python train.py --norm_place="pre" --parallel_block=false --beta1=0.95 --beta2=0.99 --lr_head=0.00552 --max_grad_norm=0.5 --warmup_steps=200 --decay_shape="linear" --final_lr_fraction=0.1 --batch_tokens=[32768, 65536, 98304] --max_seq_len=512 --doc_mask=false
Each number is 500 + 50 x the weight over the matrix's rms, rounded and kept within 0 to 999. Layers, rows and columns count from 0. Numbers have three digits each.

# up: layer 7 MLP up, 768x192, rms 0.127, rows 521-556, columns 0-191
# down: layer 7 MLP down (transposed), 768x192, rms 0.13, rows 521-556, columns 0-191
up521:438395545408507491447597511374561521472502592488518530432531495484525509445502517494534470465542493508473560531483424544462469564546444548467515429544541509437517467458557507394606504501544409575523555489431403393490521495492605442477448420471444587484417536547537456515535610475443435503488460543478501479471481489422544426542479518532413528485493513447478465549510447535556457554458392536508553487535435537460471482521510543576529428489522437477508359511504478541547495552521555502489515599520508498439441537484541423481472455527526466496532512494544558619440549523428403504
down521:455547540513526467505447439567540481486515452461476528514496526431575495569548585483468576510520468457509556516451511536569452508490514524492489401492474466503485433481545476410454478543439526566501534487475448559550450506558551509513580467505517455525465421483484454492484416550513473526535481524558496577569495588491459516498526515562510536523533507487438541535475514578496609500467507482479547502516527557475433542456520456524522474488490464508545500549466487432557487560463471465534402481533547566476479472473513496536485504474484604489560474559534501573452504401553544470
up522:420538511463503513532486530410546565450514597521582523546424455516564456514555469474531512564541473545535579484514462492615521457569499526591499508459493534487488425541486468492438479545484460470467524487508517535505508590528488515460506520441566516415463520534521544504515461524489510520497490482463516524496500535509425515489525474468460435508351556388549517444525434456575453500473483541437550498616420456562469554492466496575498511463546433505453484424490553451618559416449477538539426492392484528448457420370534425544495506441541524458533407457442554555529541487432488465
down522:521453503479539549438492548500489469483479563569452494521441515446477407553490523489509462480510434511518562577495427400574500561509551443492511478518528449540484436525471520407512447568437547525536533498376512489406533477501497415400411479537522585508466510575503486514565553565509466472514606511451425487458444502383474489491472479589446403433466538521514412507500479518507499512489531547525462551600486545583507475457477524481523467486471525450492609549547550514495571451474538521549509366465446479558464466487506464568494608390495490413450418505483471492499458447428527559
up523:536478538487520561398466520493526447474477473563388547510543537492536552558534541427381519520518439492488504444516544528504472377537550462446496583408541500533549508486492481507544455382412459615526523420524523527478551522552545573437476495452570467537516482477431458500554430459582556579494508434532538576527479487504436489487519503528411436539470527493475478400500434529426471504514478522516521498593452562470467472565528470574526469552434502503463513458490528465496518508520529515503528436450572583460451444500554610543447439493537529473456513525501553502501571496378496429
down523:411515450442508496549534428554482470460459523525559517463530431461550529525612486501485555440491567507413529466431508491459432439559448541629502495503440544485458459474527577482540589567527525410555466482482513523514494495457528450545541535524457466451465543468511536395550458548558600517442443442522511505522511519515587399452383444430533576484425444447548451498468450504459402521457522444562407552524478460477603435441530493546495511535500522456519528530517477520479581540468534533543477474524510518471458455497471502502494439561510524491466522561533471539522478555562406451
up524:392587508516433474532565472486495500470536453569493536476530483462478542572538525472495484522467472589415477429586546464446504580435404435559601559444471474517513450464456510520519493568478435465562587631563447455419411527406486494468429462473496430554497504541443575404491515451475483479501540562524469525517534539457453561548520476477478425449550422574506482494486598564510545510442614545475447434449543496520575567467401501547411469547576512444566536563493506588434562437509460536458496512424593519564465433514473485519489535490435425473474434523562570457525520605491530558
down524:508521520467528531451513573514521586458452485500491475495404463493511595531579637405574536427511489596489483520540491633512484522380584497456471424516479457509511520539493451510528513495460514443505535525527562466383466499489587541462411623405500551482464510481469565557541497398560434464455586467457558505452527497435551517542422573530529523448515372435455437614450456542490553479422458442519551396388499488495503555445467541480494533543502575489402545452539508519485493538487462481538374519452384531483498516494510497502521419499477504457625552519501555495499498485461586511
up525:467463448501464496510558554448479532498495579523526613494471508474510474504487462565552534456607503417450495520533378482471494494541533515513471437456497572345518460557524482586623497496508575597502517516482498505551483523558557429495438503466462502480491520442534469568456502486544431484546480465538457510524476494488455505622478568478505530483546526486512425586538506515532545577438434544478457524447560505624483419545490559452557524385547403484472449511419533592580510477504496488429448476465448508568513556539549483522524546422479462511532483396534516488541448495459422518
down525:568458565494475497548459505509552493516572440524514501530481502469520499522369504453548613576509438574425533582496488479524575497442550527518481429437523446495502460477427430423533563389416617495510624437569471584503391497431481514530451567435460504459559567516428455411574507418535491476446442493628554490541514473569417553460517571563466554464534480480451493471494561463513614435441432509528460474459578533416471500467480535495498503495465483494460506618523485444431450483548467469510519463499525514523426487435476480440539503537542564529514546495516501519495486450463492524
up526:488545421522455514451511471512454464502546446455471468423444511553435496474491556605476469501561552512539549477456593497372426482532406502557536424510537501581588494459549498472481454541544577428507528481478460537454474576462428517506514468463451512477529473482503449429549509466487490418538550500467536505486498522522521510534504522517508461531501594494504475494463450453513540564369485464558533499451504563526494472486518515446431521526535490614512514470467486486398470443514452478608518531469497553453476502509589487487567533402551478498524447515437566424461509586412577562
down526:468429486479473497499548493508546400493513541529537428528457502477512506515464516484486522403549553420502454571600544494547502533501433592484556507505539432474538485495558481478527533588428500506443480461520464547524545492542470511550592467388488530518508437451572501430512598477529504488508506502534499602466483519539553532589513481391501571487539466476517481486480507367518476508414530471584565467460415537531516536507418430555530502439483523451641503477483525577517470491439439425453564554536493383563580575491450456522560466453542539508462445502502536510491493464564422543
up527:461439554510472476533492660465503525539597461487442559558516504476440576474490507474500452431415605462496514549467525518482553432457480549496459561481599546519472496503458516573463560459385427529502525556552502551439467568471459485399518485582484446471491571482531582477549565557466585366506475447423537497550440587455519498538466530595486433443474598538581431570595457525440474425475494497523511475412406430485499592453471471564566544500516577452476458502563490548535478439609429497454567469465545474518466479533538516539547475448497625465509519530546585415452498497539468562
down527:499501515430525497580555520562563564508507467485486454529461400505590480567470503578450494484541531572474390458497469394463479511471462506457443570421460519472498497533526520482495495440487491371458554435541578459416481454497516440524492551541492443466566515478445546550475481513520455507455487444612533425448551513533467432537495463518470494437430527528442507479507399408497513549501529503507448565375578454504527490474500440463437555551553497582439507469501480498517516533542435494504428529443549408511520518471481501508414444465473514538577544492420568547562553519564468512
up528:478543536538564523541478543543440479553521413453436470604448534494458550526415516593517480558493516469509479516471530529488540518521535596446522486472493411542461534452485510430494481514424455571447501616507460485473502540522473518501460619562495434510513479501503517445488443518479598559525471435540438444520450541546570479511462642584491495557450456453431554611545507383548544540437490424581530470560528487386416512401567503543521481502469534529454432436497537585543484465525527525416532569497535532383531459440526518501524586601499531468535493467472452471581443576518561501
down528:484554475511524524531495424615497625492526575450507583389465483513588390495556512471572505493529515488478577476424519430526499499489477577476513543454497477483487487679541544485528471455578564482449471503484522566481550499493569557522502512442496552500522491502559551461448457570572511478503483496456499421424498513516552522470601511528519524542528552509461471515535496510443499546482510408448494569457479461468501481507504450485404502517524522473546597569437508515482480543425476432517474473558514448425475519545515490554477478415581404485484539494499491527496494464566517430
up529:485407456472548511428533504501413499506529462422460525538499447453519463495467502506458556451521627400525584498543528471561586588532423568393575462513535503499449468561511447514497597601546491554487557478479492498445451446427545479530453476461505437497458515540487567510494530507523538493547555459507510661621458556570588458557483562504482525483459518449465429479546550562439568518377536434474501466525490483513513560549433489550475554547439577529521575467483497498529498460445510478502606485493469605502516574455493545559524473421547419519546521565481450511550501527431512463
down529:505475497474446501469463429520517525548532469573438555501445497508473530492499449443431521580568484558495487549465606443442500440477424502484505551557501471590495521525466468539546483474528525483529440507601537538428400506470567513530526554507530514531513427545494453559515485552550493514531482534476554465540498505542546474477543458481442554521472439456552474438394544454477512421582470505545519511501536505525561564553509529433548547472517476467514452549597472548504504443459593561519429530527559470391504525576438484478541467458498480527478522592452513522529395495536489473
up530:506513478519450521492505488478486631448453467490399501535494547538489493430556513497439454512515532466457460498509575578420490479466489484475535467545554499467536490506508539472422567502557487562492561509481497495455569492478528471413584400574447461499593510562539468526536535548502499601423498535555576436501499521457445459530589525462405517476505582519521511539540585486495384516433491503477529487518521492501546452526395496495510490574575486483562531624556508528530531435400463475450525444518461516482530482553545464538481532486551473567532501516514463470525481485375487454
down530:453465429363472533572470503556565517486483460471582527545405489490364511428475487453480603482515568468513455511530529528490453526470465463491507557629550513461463457470496484542528543482453449483543488494440570424481480571492506575449502471502493491472508433515418570569560611483510518394505500477528488468537493477585431508433451518513496529486394548567482521444555609528475497553469565444462491484530435542484487555575523496468529561598502507564489439506537492586484524526544538589488377518433513503535531486565513467584522429483497552416472579518614453543487573495552494498
up531:501605574443448466518564470544450469433441600491464416497518458467562561598471557575628486534560524531583484592461419592492546523483525494460488469510405492407565524494444515446498544456520516494521514628458485550513514398557475471428460464467467431436474509516493481575420553412416530534468477543532520561502493516419467624556520565557543534560514439493529549535504551555477506547520477545436522488404517606527408498518438440461570505507441540439533393510556476463571532491523448555377522446516529589564605444490405507505478539515477508529611486478426457466531449556578505472
down531:513477480558522456488506633525483462465501450427655508511572523540486543417457532464487547524541470501548572456510566514419500539503523438533447501498510459577455498469487388466460437548584509456415391479458519495555549456451485546500470457522564414468470427496506442532422638572421544453608478592467536423373497486597480494544511472496414502525476607494452458434531470541491523441518461575488417417463399412448516554409473468568449546527508421457489502497458609528478435480448486429536481481460441552400612568419487491495513469431436560514519482485572553484483508482485398483
up532:523524478398498618530452491481485503503447546524534507516549524579480589385535535573555439553518528579432654529520587483556527434501480503483439483490515510499568529481491473396476546485474473444578454566378528482403539486489505485589484476490498449466585487489514564548557461519439587588518442503494377509452463527376524501501452521447537459405536544465512516491469440442526404474442513387484594445569475437430531544486595506543520484473527530605515505423446553485509500552523435475530504503561526408488469467435554497490422528535417437421507490530464503530410501489591473484
down532:628516479485473492435582607512559394536510560446475528502435554448540527514559558446535537439501529461424520447539611476566517408543535543480484575436400427611537470559476570499459485554443564346430464471526511510556353502514480478473410496448507453467573557555417545501465531514534493481481477518532550564534479538524498456520479554517529603496569508445497551480579475482505562555511529469537517496432499537535534568502465503476462383424469470510505579524541477546483567578495419537421517553578455529412517476608594486551553519524513513568535616500556519508528502548494583438
up533:479478592426519501523506566424538566399569521573495476481496472548482568568484587478402424503496444395424474473457576462559561476443540625506469534522424640495558530565571433477534526441538510505573544410496528524562543554513516402422471484447570435542446471465538503481440521478459495561487548527525560511488504508504457509469471462485522438568462520431535448423513524494442508500454489496509543453518509512487460577469484508429487477537511433480493509510493520471397506510562470439446557497464548474509557576495533405549501524576479499579623497472484494525474469537516512506
down533:496422471577464551528526558528547435537459543521521518484460532517479445579398472505442457496523476398547561488496524513519563502462439512477464533552503526554434415508522490440520449443490509598502412456544580454519544507516420414469461431464562427467425517437560531596545439510465563486474516502504516491568525499528571509530432498570475536455466424607514504364504469457465516520479406489543589559519461438548556465573403540490466543511474492443470466474582587501391443529425527467506428513495525437464486491404535503426509450561487502506524482448500554500571426530528470601
up534:542484512467449538467396605345512403508552535519421439501476522457440587510533443486553520503507448593536479584548462510520393550490520505422440476493449514539503464489461490567369521531548479553495498479476568530532430461522508447545529460538525492533494531551521453475428538459462482506468495384562516539543415473478612533537505493537515577440485514507547526492443572515436520485469522526542499456559507531487545513564507505466454513511476514450504405481499477450510486538473550501510482481449454532539433568485540477496579483518507552556586526470498509578557489410503420538
down534:491492536461525518467513523528524493503503517508501520518525495493551517466438509520515515467510512563522535526439474483477491485491525530526551487481455448499455556472471562473522456503439541467507464494473547512536532491507532554537482467465544487470476597500501513468506537487541505498510443543517475466540520484601522644521512482412466513540488486612508476534501495483420487459535440404536490449521503504523416434477496490515543505406500539528485501489495495481546420533485466518498425438453570452491534544457493529483476519496473518512425468477473454431513541497524496444
up535:592452485591517455557448405492656515538527490529464564533529445467589439558457500587490493500470540465430491510544441542472503569483587425420505392480473435553540490599519551456597500515561357495463479612455515420533535459530532494412480509440511502501524480503453543480546464478454478402467496563514518444581537525538477470516465551515558454548458571383486478414420582464505507536543562500409541447496549593521533479497470441492481437481535448472477535517460481415549503516580469509505489550493455562499499613533493442457498462472503398475473505545569500487451555468472529422
down535:502440542468468528529522381534511459503499394495525458477536467506456481424618465523453497553427583514487499448542409518546550473591452494554566451487544521502526470456477540540445467487541452439517476499554489575539508461408490499508524462535456491508563469483511493504470458439498454457416511559563458490501506547476674447449538570526455440606493524564583470452493568491523480548540583563559495429526497541551545512511572538532593530495489489526563489465462419500478476446552434461567500526488457454529476447527571502419540450509510514438343511551415522416482395488457584451
up536:512450508531565498489396468505507525564457497576434512551516486517537516535532514500420413538481529421501472447440578511586487430448522505507389527509368488527507547466477565447562520504371443551559537410522540511589492493452487544463465488489455453541516523523494495446560427467553506581588480499567509468481528455434541462525428460500442481516477547443522485515514526447534423612545520526508538506562529479433432545399476524470513539536518572529473523480545513512471534466505432429450483486461524511502544435484571518482496565543561521550548533503526483612550448593469523469
down536:511546508506521502524466610539572472478431555507546509529586487513493441469473547553475534520503511520526512521420524543505486446562490471542448522503532470530462439538539476443471474491541523539460571523524469497537508478499543576435506501487601466570550424526508407414468458522468569555481487580481497490571526546463631505424431553445447446591467538497453458551578463418450448508486535553485471504485505475502498536451557565533525578477459495453507505498413451428521510531550423399495499511549459467496453449491566609515535528431480478474494496527500523571512402544637474558
up537:389465480339459404563523467579489525448579514472451511441551580473499586486468516535553405555441477502516510513456514488477489561398518463420492543503592476438461544502517365536483407467478519520559572493454506489486553504516523453443463473431520469503494510500548526450507506499498530447556457500490521476507516413522462518497512479539509522521483497593464470531513520505618511522430493575562511443542503497516517510446501435460605521601526462600445471512420495598516476532503488593460458498530490522491496462596489491527561515404506584480428483437433550473480466538492417569
down537:434499614521529579470401543445567471481526482512486485473532547485485450514493378531558557498577528467463582464503476531520494461587548588509469543577581511577470548465486496584545547459461540461549614451467427524503488525513584447452446537499490506532427447506517501459575535458580476556471621466577503509501458499510544557431476469480532514487487479438460458570513535467578563519479541623421532614480554509537540559501450530491406498385406468603513500540474525476563480506439516562500554507532400446530449450438506492495523509468541462481490438519492501527544560454466528524
up538:578503621520492561354521530542457567444455471433418561482467596529489444550486533595522468521533511512545464582504460497503483540437547428483517430440434537457564491470496493583554534587542472568468476439425442445500573445517505397478483510476516496516492428456445511543586500401466546403453551483525447530530561551505471416555560553486511468502530418556499528525450572488478548503545443390490478531510469503468507404500455516446566438447507545568381379420447553469443551469456516496543486516516466539556469554502549420567524405401561502470455434481496401572534447603459450558
down538:505441405496539384559430556570559520498505490478505478452527437487497431456544469461482487563501538416478430465427452488418623570487399481489461524522454602503465539480471501546484440501560467528462468505556555542397519528458506486628519421561449481482596458511459561441521471458497500542584452641505570417546470524544432526587487470444568421479452381413510502502530517471444588467523445541382464433511504521578567478510418602476556506600503500468544472476586482527541470436430497541465425514448596483551540479517490534401546424491440512520520568457491535476434472479516540483
up539:435582440458541511525524494484560474444413532483466556440484580490474446518538497486541547504522561540474533424589547502486474591551513489499516507522541504629463514447513545560467483552438442489475589536570542521529536436509556603561537467524542588529492534502457405473504536432555459516528557539405471571417479540375518513548549609526529461579473508527448550467522449409434445552498562532408480481524511466527472413527496521525518504584550497448454445460506454504581509456484504443494572447530506436509507520522486464463413447583498602529525537448417540540533474573472499480
down539:448489555549466502495461537547509528427529421527592513480554467518502551510484470456515467447497548532554480485543520573533438548464557522467448499558456530465449557581571460454529537422513499553370468463453535480536530549485471500513446508474482530439492579455456475546438514513534492433514499551472582471577542494394470412538533433477452606484466464512435457539542532516593489483470521392455557544485466497529498567521498561533463505456485460540489515494542505518427534479549497535485455485501442520465495579514473634457550548514488494461541534436587548541625564429526390527
up540:489496591498545536530456527496433466459467542478523442419508494511577530500445356557471389520575485468562563527547503467554641480484458364516397505422519421502511466467448565542430576554586478412501513478521439567544393398532490545441408548532478538582418507389420431547476489552445558556502490504446452571566444476508547481563479498501518537551452520559513462545513432522605460505522492481503541535594522420428541527596488492544512575491523367448520499588513462479495499460463439365511575615557416522422450552502560548534484554478483500441499493433421472469524622566489490526
down540:582548457542548419521451535571520564578421619499571434447479578552565517560508497544396514465492421534514517402439520490545523475404407432540507573466535481521519552541562504446490449408598543417557483348488530418489520479324426516453457496505525505551404462483500469496480522586559483613386419570567504430521405505544496511489649519486441415604505525528493414485529492474569507481544513561530417424500497460512533428591504474565483576535572531505491529519461426537404571507493532487493528403427518420578509610496497425448470429544477509494502553552487431526459504421433443504
up541:504476447487540498424583454485406547451638514450519438522576529403422530459527484440385487486402452525511537514517534519487452549429513516434468389473548620480608586486524468451500551596575567529506508467413498393572522523511511502496530473568497506442444518526426472605446469573318590491515482474507445437390510464582555457490510490540519542445416547643521426502624467515481392529418672397539437451478457421409519485584520479411564522506544491486502486503425535498565483477460447559539434514459473470558536582436544490517505435430507568501585584439577456638591454484473392521
down541:526474494476440498517392473572460479559609460449432418571447527445526514375465539522583503452514497432604544567433476557549486529457507513497512496452558561407466495446459529434552576504462432462559534579500540525493527581481535481549553486533576508509527580467520471405555425496389499416501498491432502496417466584542580397402456485522469465335450545527523391535587424512484598494452516544564513444425508420430637411549465506477529470601480563557472435595517487533563560557469437493453532520513469464597604486552500497481512475408402615435624505520488510509580419568541567468
up542:519477498500524407475571530472479517444586620536518506446448476559493528536487509507501544456543518427490439505474495413519458544497499478440540520539522462528588502420461520455480521467522550400522472462489496475527509566473446488484486478499462581494440548494572488456487515435445441498458465468539538486520474538580622483543521571517517448423488594473522445518490509530504455538547575442575561394463519507549483462548477512457493445421587519540455550568496492440531541512439481522528486539525479491445437564547539497469485528450541542518512536416493507513389477517497425518
down542:490474476550508567419600435534464447445532538528489474482479562497459557573483450528511532400493487421542504507554483461534493428578452555449519455481480522434580507561455576536410491541428565476513477557537517509507474512439544522438537396432508392424526451490485529473486441451411424506537456445547531545554545468484515515570458453557528497492462589463532501524542472572540506499431488443487562420577434493546545538470494434494520453495505464462500506551438501479487474534407489469583500542446523533499585471506453482448528553543511516427491529508509500574544499481468440482
up543:504441506457545508528429475604467505408499536474475588450455540549570550547474495557473597449529525502414432459554512533505448423477536538443317508546472550510595566586518399550448501523550396568434503474571448575486393530579470472504504474542516447404473485473496437479529527433555570529482504468466525481529465464524540617457458578577498478487521429458521487393531489482496450560423440521510482504612487524475540510574416494555437528453483590516409534520530535513537513561502533444601537434472426467546566490511519585554469454543521515486486434500539502453465496535423501576
down543:461513492565494518504492540519541523516501547504403585553505529525482459468490561483436417453472540447462505448543396524444511511478482495508449488540503532611484553433480469490455447523401428453572425450540471577530523410452582506516493540497492486530518535556424526476418601510526431538469528528527436521510386432465509503530417630604496578383516507479554523540576452455600521493500560453481546466534514458500567452457485567438482564499413497467555544501530448505592532397471456504470470423543488439491495439487488532495465495481456534524507440480525493465498588518544505552
up544:513559550560490502495609529486482519510523460534484433489461544506503433455476503484458485522482519478483463497523548519552488543507519513455533587414469442537447467432471511467525529427501551519483580367682534507469537455479464523474531567539484560481433532498505412547409436472523465455600408497462488504491497446509600458466519442514514527439508510534525520564520531534414513533521536539384500503454513474505446588504492506485502484483510619485498457569527508539544399494533484446529525517464506562516354464586482477576481547452480507483466490453485522515490572488380372554
down544:454520524472569490511497580424408523492523502502504417491590525475484423529419465426543509501496484520520516489456417406536523534458533543528448455420529457555467520443557524512539436500581597625546422525489541517485524481468427433503407555539463416508525611529461581541384507465487550591461504542505421480484562544473509525476500539511546465500609557510448470419506457541582543669558529410512588508460525499539544511483525560467577442531487505452501484535518421516502490516522532435509535513503436526519455551442475509434456462577392495531548507511485527517482581459656517537
up545:473457526517434495430507550441437534457593465588449443550495559543565547560429504467437575573527454509477430563516548465432455547611552489413488437459482530524547450406491556436433454468473454576540563453494486498478390483556576481552464476504612549482482545523532480467466534550562477455489478442517489384480485439475571553465488439502603430570556580598455492496403433601478489571482421426372490541531470530509476533456416578526390479489543472475597420536525536519477527492495549533558504519483421533587622528485575530521480448550538458435542550492444471511419584413564488511
down545:413488521569526483515407452526474460555546538354486619475487498516483528520468484481494444471506455486462514348657401495542412514467453479375376524533362495525575488448493547485407539466523471494472544523598500461561543530426446420552570537572600440479470547492489585504383511535656483462515541559483445447505586512497539577533505509553632570478492502588494501581560511460502502498510501522407575496465554446507455401513515396432431446404482438521522443494594425516488475431562445494445510401473439539509455469420504517576474548474467531553454552519517424501507499461499503483
up546:508529507472499454567565502466535357443556358520458410510546594491479588469512529492524484522527535480479474559549453427441513478454425473538403550498432487476482574600566539501513587506495449478430536525497552570551474517440492451420455424507505504466508549509559512511540527533481487517528460510435439499481515439422448475583451463479533493386518477451456564488454508473435444499390461536376460471476527540483495503480430589538475519529480488512473543493483353462549539531538409504545527642572519430573511516548477448454571532506549454490577501452481460520545548576532455452
down546:514390467485436475511465544465501395403493502553395592471505524561478533482514442616579447524510603589487557496484525547549505566531514468521556603575511415476595523574473556488531480520546584336507474520428525496486574605465458496536403508523486580552452442521514558544526554588548415531527476456477487482513387578389542462538465476526354566459508500532432587539536527526404347585444514401407574531482508627460508495428409512406531465445392408405444545517499473456409498514445585528556588463503541510469456547442484439603606446475519490505567529457522446456511488547477505419
up547:505473432588595510508463574556536397433479392496389459460508488533425547471477481540536468499417508562482480491458566423502580582523530491454540477427527592461499427512512519499479425615493488425549511497465513463422464544435457456478575440556568513501461496413465475594467399542538502519596443490532423407530393494467449474575470385612446507503530530494548517554496496524488539525412522588481484501538511453453472565440580509473521579598560536443460544518417528574495498449534388512478514415673501567547452451511532520521344434596523511566473556526515539523546489440606448582
down547:498406437542582533501459422548488481539473455581443538443343519488536499428538517348526508522462498477450422469566581475610589524490548449452582402486467559445456482466495530564549435548493379468533454559508453426546468445482448540542485470525524525557552573420423557521569622361612437452571434440507426438578469525466479432482472491570438492528476556611509417513417538625516524546569462586600524487506430520593500527545518551477587523482426588416582438431492428560582483488431461497587515494534526476578543330566422518491474517527534516462494547561460642514637536498519524489
up548:473565598512457445462447576583496543472513610486462553580407477495481511505538462554416453554416569474546535537561456482514501498504522540473535480541563482455518606460502460548484463534431438564443539579523465539505463541478442484429390434517471462513505472433516532486490465515594574424454469422566433598452467525490488465503520493449423477463505523542537498456467476495568438497473465462466475540510435481449487493530505462492546483437511493432476508573514469492476476539516535439525472489499542511445495523551506536453570583490440469479609527433450592557421538619427563535
down548:481558517402461414447499471503555425392529464475496488495481498498618449433502545547490403498537425524487467511567404514462522457476501377516550451443512537582478508567521524452535530457522434551474576504528409446477545589471492438491378412555479578446508484480476451390516372514490496516509463403493561476506562379488524451534503568532491593463491521449429502410454477529481502480463501547444574504465548419460487496436532478595484548476401490501504481468543501465523533512552524387501505479512474608569470537499494542437558607557542583453478497560474547500428410559454464598
up549:545543516508540412520499568452464545457502486494575448465454492363483471561493531489575553498487615481508452518525419523483511561488441588513513428488534490569573525507509436612461558498485476470436590521486447510578462512455549511493492539533496462510453488575482458445512525465515478522530493489553503486589611414563543468513409459537558503606464476448484539442497519410559443487514596467495522515551429445497462578499484494467457527555455516401502486537507488529472497506483456531556443562490481519461494546396458403513562444469494488532493508413385526458468563491516467540
down549:509506430457492525485489442555511459503564503552341557562479444475512496507495550547495529557474488501510480499441591544477429500544467433520475496499524410471498537495529493527502486464511441474528503451461547549525510458542572444506510448499557501585406525510482568473579535551619469557547548511495564550449466472443456570570569476553447511463542519494497410562528433519460454540510470575532472474502540535559559492453540468493504590489513469484490541499465412468506445489514498514542429561501479497489453487640481491441434548478420471477508502512395566500519480456424487542
up550:549496452513518617507517465421404465472559492535533461542493480361456473452514494508539431617449499540493563552461543500522538511467471499467517468467544514463500450490590497529504537498442533485447538500497457482450455509544543427457482469553531554444515514543447528537363499543446428603445444390532488571537493469459491471491514469475497522522495519543518543540539546438545545461515435485457511526577582516459514541537436530469516528491539529588536426559562539419508506423634490525536433381474459555539514530462464520464427515441510478598515505539435511473478512495556514494
down550:547532510530486520610497520552563538598569544577492543509479504492445464539400483451539460450531417534561487484415455538587596537586531496557449553456501456524503448509474521502523526514474502504508487514442483505521508558488551533583492530402515502502544502511502442433511477523487425462482600464561539453552518443547533541467550436474523507481485516458481483548486479466463494566471499530559452518445488508460544541515564474476536452457516417443505435494454421472397539488372627512434501508505482465498503524524449452501467475470574533500540498415516517532556486471469534478
up551:560516579523431517518474637537479449480426555508534408448517504511562436556459445503469584529483542359394499550570476513420457510459457456482470505479536515536503462507486598538465516488554401458555502566497498493527432509423480394477528507505552432462504535468526575442498445514480475505610570391528479475470526567520444515478564557428539471468522549465530433494498531480571465499521476535515432578427467515497457493552476541517518499416479434451527484492589511503453508432498513508462463560423458491539606503440517521488563512443547513544509492529525491476555417569411466527
down551:579476498505480448526515547498555445400488576451591406495475455464449529517450507546523533554497457584466544438438553460530454500484537385509537559610498451420544573481474519476484544469469483530541536485558547507518496486488553556550435447579546604491528445486506477541494565439494547526554547461476550514498535449525482530594551485526466482489582463502457470533502555514461462535595448507450567489581474548482547466492576495486450445450513553534455518416452491457497567434522571580409571474447451464499456441500548483551495505491390418516463417487556511545543533457394450490
up552:522440452599552430449484569439404469529546563428524545573509500472416557446533431553489465591523444500473391454533494579547425583460602406503504449449559508573536533516464485527603546528458515490450548516498573423521534457545516529518524507519529457552564506462474476472482550462511543516546473500444558518333490508587539558451498497487462476510562370419535474489451470383447471522569627494426540538517486502579561514500523439557552478524518469466539480427459463551562548586581516445450476436518490524477544531591469512536474525557465511559568448475496470552461548424501450570
down552:522531532419491518444490555459495450478489564547520555443450486393514514453469499495530503520481590522445443607402502572549508526468541505475495508468596417499489514500553470517514483516444484585511543503566541468399414507516580504480419443517506513490461494410598457443491503513548451534534461518400512552498477417408464487431491452477381561526484527502550468506561548530588484499447461523436449507435522449594563543486517523504455602501416459515624485539446427536514548484487504443441516508574499475517456546460403438472601553543476522442422492459463500474538531477504483515
up553:547529550550616491561497504485381512521545530452449477537564496466519558564384495504503481450402571500453451541574515595446503407487492495546583509513518420439472454534539489432595448453454438513551512446583461512571475506493381453495491488478493492442442515518488466492500534528505503507530591535527504571427595454506464464531447494438491487459472552555494519492551527480539479544523438545538511439513466521422559450455481508585515516592512466554620536470546450404529490546482491567420557465537549517432558480454425496416488462488486473415582556559497506486571527448429415478
down553:505452457546512497574466444596534501548524475424449483511410496428506415464504617493542585621520540595505516459454464505509561516462577507476472528515506365552436530455444530470488485481461510523470564384496481561449460509609500441567436493488547518498505439559448432538472445483504567485484579561538523471620450551551510396516434557494499462482539562445485457498551514536487501428538488474392479365510402503493468534510504495390410508613469546475528564465493458460476587542471460469561464479554464493543560479472594425519526546396461421451456542500582559484521468480541549491
up554:447537365497503540470440509484462499436572458472423472461496556512446509504499516585509529438450516527513504476517566492558565508490414526493507475447514511484461506473477466510562574534484421527576471567416501565604431497527590428579530515439545502562586593493421465497553503464612531503561530489449498557492449495494558577481559534378516496381492534538583550503482437460502503568501568472455527462521500582483454560473589572507465481608540515521534516513482572481570440475531549470561492548560458500527498488581539472522557443439513597564433475435566455490444555439452438420
down554:448499567503530519509523485518519460458527443523547593538468368462504456466548462429449501502533550527503473580532421480561392543523485450505511460463471425458485529432533555482472471526480442463420524503432521436446466456502543536515470475467479470495448428508478540509421565473476439535448454468390518574526537538519396456505427545447536535550489501470523524504466454501385498549561539498514421514439495482550377482504474430509465534430424555424492508412511573489447490458575421518458489554483552489562445573574443582455553543559447637502446532489507584515502445523445515456
up555:637520476555488511435551479430434504537421435536476521652592509431522544570530509518442472529491533450574577514496572590560615462616504514449542486477428485454494561568481436566396510579503458508564487504591460428531482505466495499539549475672504489510563490447569458519567542525496496579414490422460461482439440522500554472439509572438452479488468383555552511456459498461394540639413470465565555612554421447537529470479503496509445471487566474464492448533577496556521555566446532439463537446533542528562493477527519521455500553482494447488501492469435546531539533559451472509
down555:531537532453445512438506444495569501515469553515389521537494517550525537471483455501521523526516450513518479423592499562439496548518615506553524504651486482503556504458470457525579506504452500471529577374646505513498495494500549456485584417476517436486530532581533544516535527480486459542498477471415496492443545544473494431503557611434467561541526580522514471512476491535631573530544461516503478605507532538509556459523468497441487499474513476533502485391488461538482551463541473520448608508493550555496534484541495516442483571559555483534575535440499514460486516495521405450
up556:513507527538513501458459556481542520440619469479561430512567528473389493503428439564541472514422536410571553518534534507533432461499538487529444519577518435509399478473452477509475486546480450531496527406514502529488448397540578425509464479487446409478482526497490535506467527447542492478509452496499457464568476487503546510581413530445508463395568524447519471545555528494424478537518439481556496478516460535495586446473465421487573491465514563525481462515588589513456534522464487512460534534433522544528500497475489414452422475471549507500516532501546469539487490457504423513
down556:530564604468507554525495494456441552521447537434465463438529568508501405516501511480491461479476480541391513469520579543523489445518508531523494547483509493452513464459487487543522518522513478542521454553545471500461456511535529514530516517541518486509485527461565516534502440445498483657507542435487491512507465533517520605510560533472564446503446553510433478566499512509563507492513448509471396502560596584432476526442561431570586491574507440488546544486426511574490436533538571506533491499468494479485527541528525468517500585501538459513428418492500518444581510470547549496